python train.py --n_layer=9 --n_head=1 --norm="layernorm" --attn_scale=0.125 --init_std_o=0.00529 --init_std_up=0.0225 --beta2=0.95 --decay_fraction=0.716 --dataset="wikipedia_en"
Each number is 128 + 32 x the weight over its row's rms, rounded and kept within 0 to 255. Layers, rows and columns count from 0. The size above them is the row's rms in percent of the matrix's.

# layer 4 attention output, 64x64, rms 0.255, rows 0-63, columns 0-63
size [ 89 121  99 100  93  99  86 102  76  92 104 103  81  83  91  91  93 110  94  98  98  90  85 102  83 120 100  97 100  75 102 115 106  98 105 102 100 100  99 137 112 100 102  95 112  99  98 113 102  99 100 100  89 102 100 110 101 102 101  92 117  92  97 108]
[[102  94 118  94 166 133 154 119 147 186 142 142 124 122 170 147 111 143  72 132 142 157 142 127 102 114 106 115 134 106 149 156 149  98 173  80 141  83 131 147 202  68 100  89 112 162 130 152 160 162 144 132 128  82 121 114 150 101 157  74  68 137 185 213]
 [ 95 154 126 126 148 162 168 161  63  77 126  87 144 153  92 131 101 138 104 149 116 117 150 119 116 139  76 122 154  80 188 110 164 115 138 102 127 122 111 218 111 149 120 151 125  47 165 137 141 109 200 134 121 108  99 105 148 181 105 152  88 158 128  85]
 [ 94 116 145 141 112 176 133  81 108 133 157 153 114  64 165 139 127 166 124  65 101 155 104 144  83 109 100 134 150  83  34 136 159  95 134 129  79 115  81 160 113 100 137 130 114  96 173  75  76 110 144 126 141  83 148 165 123 129 146 174  98 165  83 123]
 [118 184 101 121 143 139 160 144 132 147 151 149  89 118  70 113 135 137 117 147 167 143  71 120 159  88 147  97  85  88  64  96  86 120 167 174 110 184  58 163 165 172 125 135  63 128 168 142 118 129  99 106  89 151 145 171 150 152  92 149 109 124  94 159]
 [164 113 105 153 112  78 183 148 141 161 142 150 179 150 161  96 144 107 133  69  80 122 142 103 116 151 138 131  95 108 146  72 158  47  95 147 175  90 112  43  85  95  80 103 137 146 148 115 166 117  89 140 107 105 113 100 115 131 136 145  97 115 165 162]
 [125 173 211 149 112  82 114 164 119 143 147 108 148 100 138 159 144 105 136 105 130 179 103 134 186 186  67 168 144 145 160 136  47 179 165 140 140 152 165  84 134 159 143 105 117 141 114 114 114 146 170 110  68 145 189 131 160 151  95 127 122 105 115 126]
 [137 102 135 111  88 149 111  96 196 102 146 135 121  56  79 179  96  67 140 151 154 100 153 117 145  91 146 112 109  77 181 165 141 150 117 101 179 124  92 178 147 111 181 112 180 149 154  98 121 154 127 162 126 186 120 167 115 113 124 186 143 132 118 154]
 [153 126  85 127  86 119 198 142 157 134 117 119 155 112 115 164 175 143 126 111 169 109  80 120 176 133 117 151 108 130 151 124 164 124  85 129 141 205 148 140 106 108  90 147 140 184 119  77  95 108  90 109 119 166  99 220 107  76 120 163 108 130 174 173]
 [104 144 159  76  67  97 123 141 208 179  86 151 115 164 134 102 220  91 202 151 125  86  78  82 121 136 134 129 109 112 109 131  94 135 116 126 134 147 116 110 134 134 155 128 175  93 156 172 120  96 151 118 129 143 148 143 110 171 142 141 160 126 117  65]
 [163 128 123 116 157 179 144  99 134 111 103 160 156  90 112 118  80 166 133  91 122 161 190 166 139  86  97 129  84 147 136  84 128 158 127 129  97 186  72 148 162 119 127 154  60 114  89  63 134 110  90 117 134 169 109 147  85 112 132 109 132  89  92 203]
 [141  90 144  82 116 124 124 197 102 169 104 116  73 149 165  97 120  99 113 192 124 136  84 118 150 166 134  95 167 120  96 114 140 141  91 167  99 188 170 118  84  78 111 183 123 151 163 119 131 186 164 128  95 116 157 114 101  76 143 127 144 138 162  70]
 [120 165 144  97 141 129  87  94 153 162 107 146 101 150 105  89 122 191 122 118 152 122 153 155 136  88 115 136 146 158  51 154  97 139 138 169  70 105  95 123 125 134 139 159 188 135 169 129  94  49 133 146 169 112 181 112  78 135 188 168 108 157 170 107]
 [182 130 134 116 133 114  95 125 117 223 146  79 119  80 162 137 145 122  63 132 176 121 165 109 115 195 119 110 143 132 179 134 157 139 159  93  89 108 104  95 146 150 102 138  93 156 116 177 139 132 153 192 146 134 211 159 142 142 134 169 120 125 153 114]
 [110 120 134 164 154 193 174  95 118 123 104 135 137  84 150 107 108 126 170 131  99 128 109 157 167 156 103 136 122  69 154 149 125 137 150 174 116 103 135 132 103  97 141 183 143 181  94 145 166 220 130 125  86 139 159 175 151 111  90 115 172 139  75 201]
 [144 140 104 142 139 173  65 124  96  93 168 154 155 109  80  96  90 126 134 101 135 138 174  85 119 171 176 129 139 131 161 139 174 135  99 120 132 113  91 141  86  84  80 155  80  91 221 122 123  93 123 129 133 127 179  67 121 128  92 125 164 148 102 176]
 [119  97 117  99 178 131 188 135  68 150 114 102 102 165 184 103 142 115 164 195 111 177 172  85  97 149 119  95 150 123 126 153  87 127 127 214 104 138 105 124 144 146 178 135 120 110 107 140 154 137 127 113  73 160 182 176 114 166 165 124 117 117 167  97]
 [127 128  98 149 140 185 173 134 163 174 102  96 141  91 142 154 163 152 141  91 135  94 151 125 177 138 129 180 189 120 130 161 116 140 149 174 103 229 124 107  93 114 117 161 144 147 109 139 138  99 129  97  83 136 129 191  64 116 186 130 102 103 149 159]
 [114  85 186  74 125 176 137 173 107 123 175 160 141 146 157  56  99  88 120  83 136 142 163 165 170 125 151 166 140 106 173 150 174 116  82 113 115 126 138 133  89  87 149 151 193 151 161  84 167 127  66 165 111 164 158 121 121 130 115 126 165 118 125 145]
 [105 151 177 129 129 222 147 147 130  92  72 119 120 130 145  88 179 125 155 110 101 124 174 131 125  56 122 108 124  95 188  96 113 152 124  73 140 157  96 154 152 108 151 155 146  88  69 154 151 121 126 100 131 138  96 152 105 181 101 115 155  66  89 134]
 [106  91 138 107 137 141 152 146 130 136  89 160 138 147 147 217  99 135 187 140 110  80 129  83 135 179  65 113 165 115 174 112 150 118 134 103 163 163  94  95 118 121 166 190 174 105 146 133 144 124  95 148 126 143  98 108 171  84 184  91 109 190 147 135]
 [127 150 111 114 198  74 112 139 111 127 156 118 123 130 137  91 142 153  97 122 144 141 116  89  99 160  79 125 189 140 146 106 138 143 143 117 175 196 128  45  99 131 144 146 154 167 161 112 151 146  83 170  86  83 175 125 147 120 127 126  65 132 209 132]
 [124 164 163 127 138 124  81 129 149 113  88 114  79  74  61 135  96 135 123 134 181 166 137 173  70 148  94 140  89 159 127 112 134 171 140 150 192 189 158  62 112 140 152 124  96 143 130 143 165 104 143 103 121 141 131  99 111 197 143 119 142  94 110  64]
 [106 136 168 175 145 164 156  98 101 118  91  52 134  89  78 102 168 164 124  89 105 114 173 129 105 112 127 144 168  68 136 104  93  78 113  82 196 128 137  99 140 155 128  72 150 128 135 131 137 131 134 165  69 119 116 115 121 172 104 125 100 150 188  82]
 [141  97 188 100  89 176  98 174 121 114 100 177 106 142  96 161 112  81 143 153 140  94 166 108  73 161  79 124 143 135 119 136 140  90 103 153 171  85  74  56 129  86 166 141 174 175 115 148 177 139  96 107 120 166 126 105 122 140 163 136 134 115 157  80]
 [142 158 121 164 142 139 128 115 149 122 101  79 118 118 123 195 111 125 133 135 136 150 142 159 102  72 111 139 166 139 109  97 121 176 145 105 101 195 147 167  91 161 146  87 144 111  73  78  66  58 181  96 126 153  74 156 157 126  97 171 138 176 150 156]
 [161 160 178 109  62 135 111  97 134 108 102 136 100 132 108 106 182 111 127  87 108 186 121 137  94 113 172 110 176  95 113 162 106  53  97  99  86 135 111 151 151  67 129 101 110 139 164 141 140 135 205 148 164 102  88 108  85 130 131 185 109 115 143  94]
 [ 97 167 105  90 125 136 176 200 101 130 141 107 126 164 154 171 146 163  73  42 169 105  97  99 127  80  81 129 160 146  76 152 180 131 117 105  91 129 171  93  95 123 102 157 128 104 154  79 125  83 132  86 106 166 121 162 129 102 143 127 106 136 145 108]
 [146 143 102 135 124 104  89 175 170 168  73 173  91 124  88 156 105  88 148 151 128 108 128 135 185 177 119 185 115 122 190 149  98 127 160 211 164  82 140  87 124 142 126  99 118 157 126 119  87 139 149 164 161 139 193 102 119 121 142 144 160 149  79 144]
 [ 69 128 153  60  80  95 200  53 108 189 133 139 100 161 140 143 166 135 161 101 147 173 107 129 156 158 129  92  96 140 101 162 154  86  82 131 163 142 155 115 142 116 129 124 149 161 112 143 123 126 120 102 165 156  92 160 173  99 175  92 112 182 129 138]
 [116 146 151 113 178 124 152  80 144 151 157 145 183 230 111 158 136  89 132 156  96 144 127 148 129 105  57 117  91  84 116 110  76  69 168 122 121 138 124 139  81 134  71 114 129 168 138 151 138 130 173 129 107 115 113 115  95 181 147 160 127  78 107 167]
 [138  83  87  95  86 152 121 166  85 122 133 125  90 129 144  79  95 129  67 111 166 157 163 154 133 125 141  74 172 116 149 106 140 117 104 152  74  47 135 115 149  78 121 112 149 159  98 149 168 169  68 149 171 122 134 105 151  96 118 111 129 158 193 163]
 [198 155 123 141 124 110 126 123  95 124 143 132 110 103 145 102 153  72 117 167  83 139 117  81  73 186 141 190 139 161 162 123 154 166 153 156  82 119  91 126 124 142 133  98 117 121 106  64 129 126  81 135  95 166 171 216 141 105 141 183 145 110 148 164]
 [112  93 142 156  79 148 113  65 108 121 158 110 136  59 173 121 151 180 112 117 153 144 124 136 102 185 166 138  94 141 176 124 118 149  76  65 133  80 151 160 138  41 100 156 120 148 183 123  84 108 111  89 158 165 135 140 114 120 132 107 163 159 142 120]
 [126 127 167 165  95 116 167 130 155 220 142 141 158  54 146 158 107  95 106 111 126 136 153 152 157 179  89 137 154 109 208 128 142  79 103 106 134 112 138 120  78 125  99  62 125 153  94 119 153 164 167 146 131 112 149 151 132 155 114 110 148 137  65 175]
 [126 102 160 148 172  88  72 136 172  82  59 123  75  86 136 125 107 137 113 181 138 146  91 158 115  76 103 119 144 146 102 139 148 205 138 124 115 131 182 151 130 160 134  72 126 156  87 112  75 153 160 147 150  77 104 162 133 145  85 152 172 140 120 111]
 [139 145 134 119  86 131 145 126 133 174  91  91 111  65 122 103 168 119 155 118 108 145 123 142 165 164 152 115 116  81 134 129  77  68 115 147 171 117 146 103 107 166 149 118 131 104 175 141 137 181 144 153  43 110 234 112 125 164  86 166 115 104 152 127]
 [123 200 131  69 118 118  96 118 119 157 135 177 140 159  22 147  59 139 138 139 168 136 163 152 150 144  61 111 142 162 125 133  93 163 109 150 108 140 117 142  90 147 111 121 118 168 167  86 128 107 188 121 130 184 173  87 114 134 117 144 134 137 100 118]
 [177 164 157  91  73  74 117 147 109 127 127 183 173 134 103 133 139 108 128 129  98 133 126 132 142 127 100 121 111  85 105 147 125 102 139 130 125  39  95 162 108 127  55  76 132 195 144  76 101 157 121 131 156 125 119 107 181 135  59 148 126 173 134 169]
 [139 144  83 104 103 160 131 133 116 161 109 139  90 112 152 113 109  82 128 147 118  84 156 137 114  82 189 103  77  97  96 131 191 153  91 158 186  28 120 129  69 134  90 164 161 122  86 141 100  99 129  93 162 126  92 156 126 129 100 163 137 166 128 105]
 [108 157  67 140 126 161 169 118  94  92 115 116  99 111  81 121 136 157 125 118 147 125  97 141 140 142 117 156 155 112 198 125 117 127 184 178  53 110  86 122 137 152 172 143 165 122 141 172 152  80  68 150 143 182 184 144 178 114 173 177  97 132 144 117]
 [116 172 161 142 142 153 121 137 120 184 134  95 174  45 187 100 109 150 124 109 131 142 152 147 124 111 119 153 147 110 132 173 101 215 125  85 137 152 180 141 121 120  82 162 131 146 129  91 146 157 171  97  46 133 146 170 103 160  66 108 132 117 123 135]
 [104 154  88  68 110 154 128 150  85 104  99 102 163  60 145  88 141 174 133  73 110 164 157 144 110 123  88 139 138  84 178 144  80 162 110 108 143  53 118 136 144  97 168 156 146 108 136 102 164 135 127  91 124 200 145  93 171 158 136  77 140 103 132 125]
 [101 117  81 128 109 160  92 159 132 127  98 170 101 192 195 106  73 156 168  97 144 126 186  98 163 108 121  89 150 120 160  99 100 195  66 139 151 101 127  95 122 141 146 164 111 116  87 134 156  74 121 136 172 107 101 126  85 151 117  92 111  90 114  84]
 [ 69  93 139 150 148  89 108 156 120  75  91 115 121 116 173 118 117 106 159  73 132 165 140  87  97 174  93 136  84 105 136 109 151  94  93 123 203 154 159 117  86 143 134 102  77 106  78 135 100 115 190 126 122  97  88 102 139 177 102  76 111 109  96  97]
 [123 131  82  97 112  69 114 112 166 121 156 134  98 142 152 152 146 143  97  48 152 143  98 108 130 140 100 139 150 137 160  85 146 131 125  99 104 112 152  51 101 166 157  62  70 106 157 119 103  73 178 140 166 148 147  85 196 134 116 130 100 115 110  83]
 [130 161  94  74 189  48 128 107 158 134 148 130 102 125 126 110  67 133  85 185 185 136 109 136 119 131 108 135  82 162 145 156 115 189 161  91 185 124 147 170 182 131 127 156 133 164 149 103 145  93 104 127 133 154 114 135 138 103 132 114  74 137 183 174]
 [141 148 139 146 116  96 124  64 113 106 131  42  96 110 178 125 134 127  82  99 130  97 206 144 143  74 159  71 147 122 101 158  73 127 179 106 140  61 141 112 161 134 125 126 139 110  86 150 109 142  83 128 165 109 126 111  93 118  99 143  79 182 147 125]
 [ 92 176 156 140 154 122 160 150 134 137 112  96  79 147 106 104 127  96  66 165 150 116 140 115 154  63 157  84 128 107 112 145 157  32 116 157 154 178 102 187 131 118 125 134 141 137 104 134 149 196 105 116 130  88  78 147 108 118 174 130 102 158 129 190]
 [139  98 160 177 173 136 164 113 126 155 146 127 138 176 123  92  82  98 128 202  76  76 112  93 185 165 145 178 132 132 171  93 137 147 103  75 190 146 114 114 146 136  98 151 112  89 164 148 149  74 117 139  95 105  87 101  94 113  95 103 116 143 120  85]
 [ 98 148 117  75  85 116  92 118 179 163 144 146  82  94 109  45 121 108  82 129 172 128  95 146 180  98 156  65 128 133 139 119 173 160  76 109 101 125 142 167 117 113 106 124 153 139 139 161 143 183 131 129 175 110 133 139 145 127 104 147 185 116  67 181]
 [158 157  92 167 157 150 160 119 136 165 163 136 129 173  78 135  79  99  91 133 130 189 138 139  95 129 140 141 191 139 141 139 112  96 122 130  96 156 137 116 119  78  90  90  72 110 159 146 186  67 203 125 123 101 108 112  39 132 134 150 116 104 126 143]
 [106  92 131 129  64 178 125  42 158 128 165 135 105 121 168 138  76 162 123  88 138  97 146 164 179  98 129 104 140  97 140  80 152 162  93 103  84  84 169 110 130 167 130 106  96  93 156  76 163 141  73 153 167 123  95 138 167 122 137 116 129 157  91 140]
 [145 148  89 112 122  61 126  73 167 109 149 137 198 143  91 101 151 129 165  84  98 141 166  93 111 131 125 133 125 104 141  88  47 130 127 101 177 107  89 153 164 137 130  51 107 114 139  77 131 110 100 139 139 177  81 109 139 137 130 100 140 143 140 199]
 [144 170 162  96 140  99 112 115  96 101 108 138  78 170 165 109 141 117 140 169  92 135 116  72 106 134 139  86 110 101 136 166  62 178 182 112  73  82 127 125 144  72 113 168 103 184 159 145 160 155 176 122 143 188 131 111 122 115 136  84 163 101  93  94]
 [128 109 122 168 117 108 150 151 152 106  84  78 141 197 119 142 114 137 116 129 168 146 115 165 199 146  99  85 138 134 166  76  97  72  77 157  88 149 187 131  71 164 161 109  86 105  82 140 154 149  99 157 151 115 159 113  94 129 118 109 198 128 112 130]
 [158 122 130 170 182 176  79 139 145 113 132 124 144 148 152 140 108  64 119 182 127  81 146 111 129  64 102 134 156  89 138 132 141 175 157 191  78 112 133  96 109 164  70 160  96  93  79 130  97 140 118 156 168 103 144 160 102 142 125 168 168 154  70 115]
 [ 80 111 176  30 172 170 132  86 146 104 112 219 112 162 114 136 104 114 179 143 113 115 145 136  70 105  86 134 133 154 144 166 173 162 162  53 109 152 104 142 139  89 172 145 172 127 151 118 152 102 135 123 124 155 112 113 136 110 140 104 113 122 124 128]
 [158 105  74  57 100 120 131 136  98 102 142 105 150 161 124 103 140 127 108 171 119 162 110 140 143 143  93  82 196 181 131  87 109 191  75 104  95 156 140 148  88 121 162 125 125 102 131 120 142 164 108  68  93 176 147 120 136 116  66 141 200 100 147 121]
 [145  67 106 124  93 108 101 107 229  90 171 142  81 150 164 153 164  78 128 139 136 153  76  80 140 109 183 116 127 110 116 110 121 159 122 134 124 154 119 111 121 111 178  86  86  89 154 155 125  86 138 121 150  90  93 154  93 117 172 138 117  63 155 110]
 [156 113  80  94 187 100 122 117 116  81  55  96  90 180 173 122 197 114 133 156 116 128 159  77  62 106 148 118 110 119 155 146 128  62 131 116 132  96 112  97 117 183 162 106 125 129  93 150 108 110  87 159 128 154 142 143 142 164 126 150 125 103 198 116]
 [131 150 110 149 119 126  89 101 130 146 133 104  68 106 115 103  83 145  75 170 138 101 105 133 213 119 182 150 126  82 138 138  60 131  90 115 195  94 135 112  97 155 111 152 130 168 189 146 126  86  83 151 134 126 148  89  83 119 125 115 103 112 133  56]
 [ 89 122 152 144 147 134 200 128 182 136  94 112  98 107 151 112 137 130 117 146  97  98  50 121 190  99 121 147 161  69 122 155 146  75 131 187  98 148 137 121 119 117 176 152 104  90 172 131 163 196 159 120 101 107 146 122 135  85 180 112 114 154  84  98]
 [ 98 126 164 155 154 103  99  67 136 113 200 113 163  91 136 124 139 122 121 140 168 110 100 106  71 175  98  94 145 159 151  61 153 187 113  96 125 182  79 145  87 134 173 175 127 118 132 159 110 131 130 122 128 159 138 175 156 123 155 181 148 157 124  67]
 [147 109  83 124 161 119 111 118 191 168 109 190 142 164 161 128 119 141 163 100 146 133 122 136  86 130 127 136 130 152  30 134  66 145 164 149 107 117 145  97 121  75 103 123  77 170 103 119 112  90 139 111 124 106 154 130  42  76 117  91 124 126 168 161]]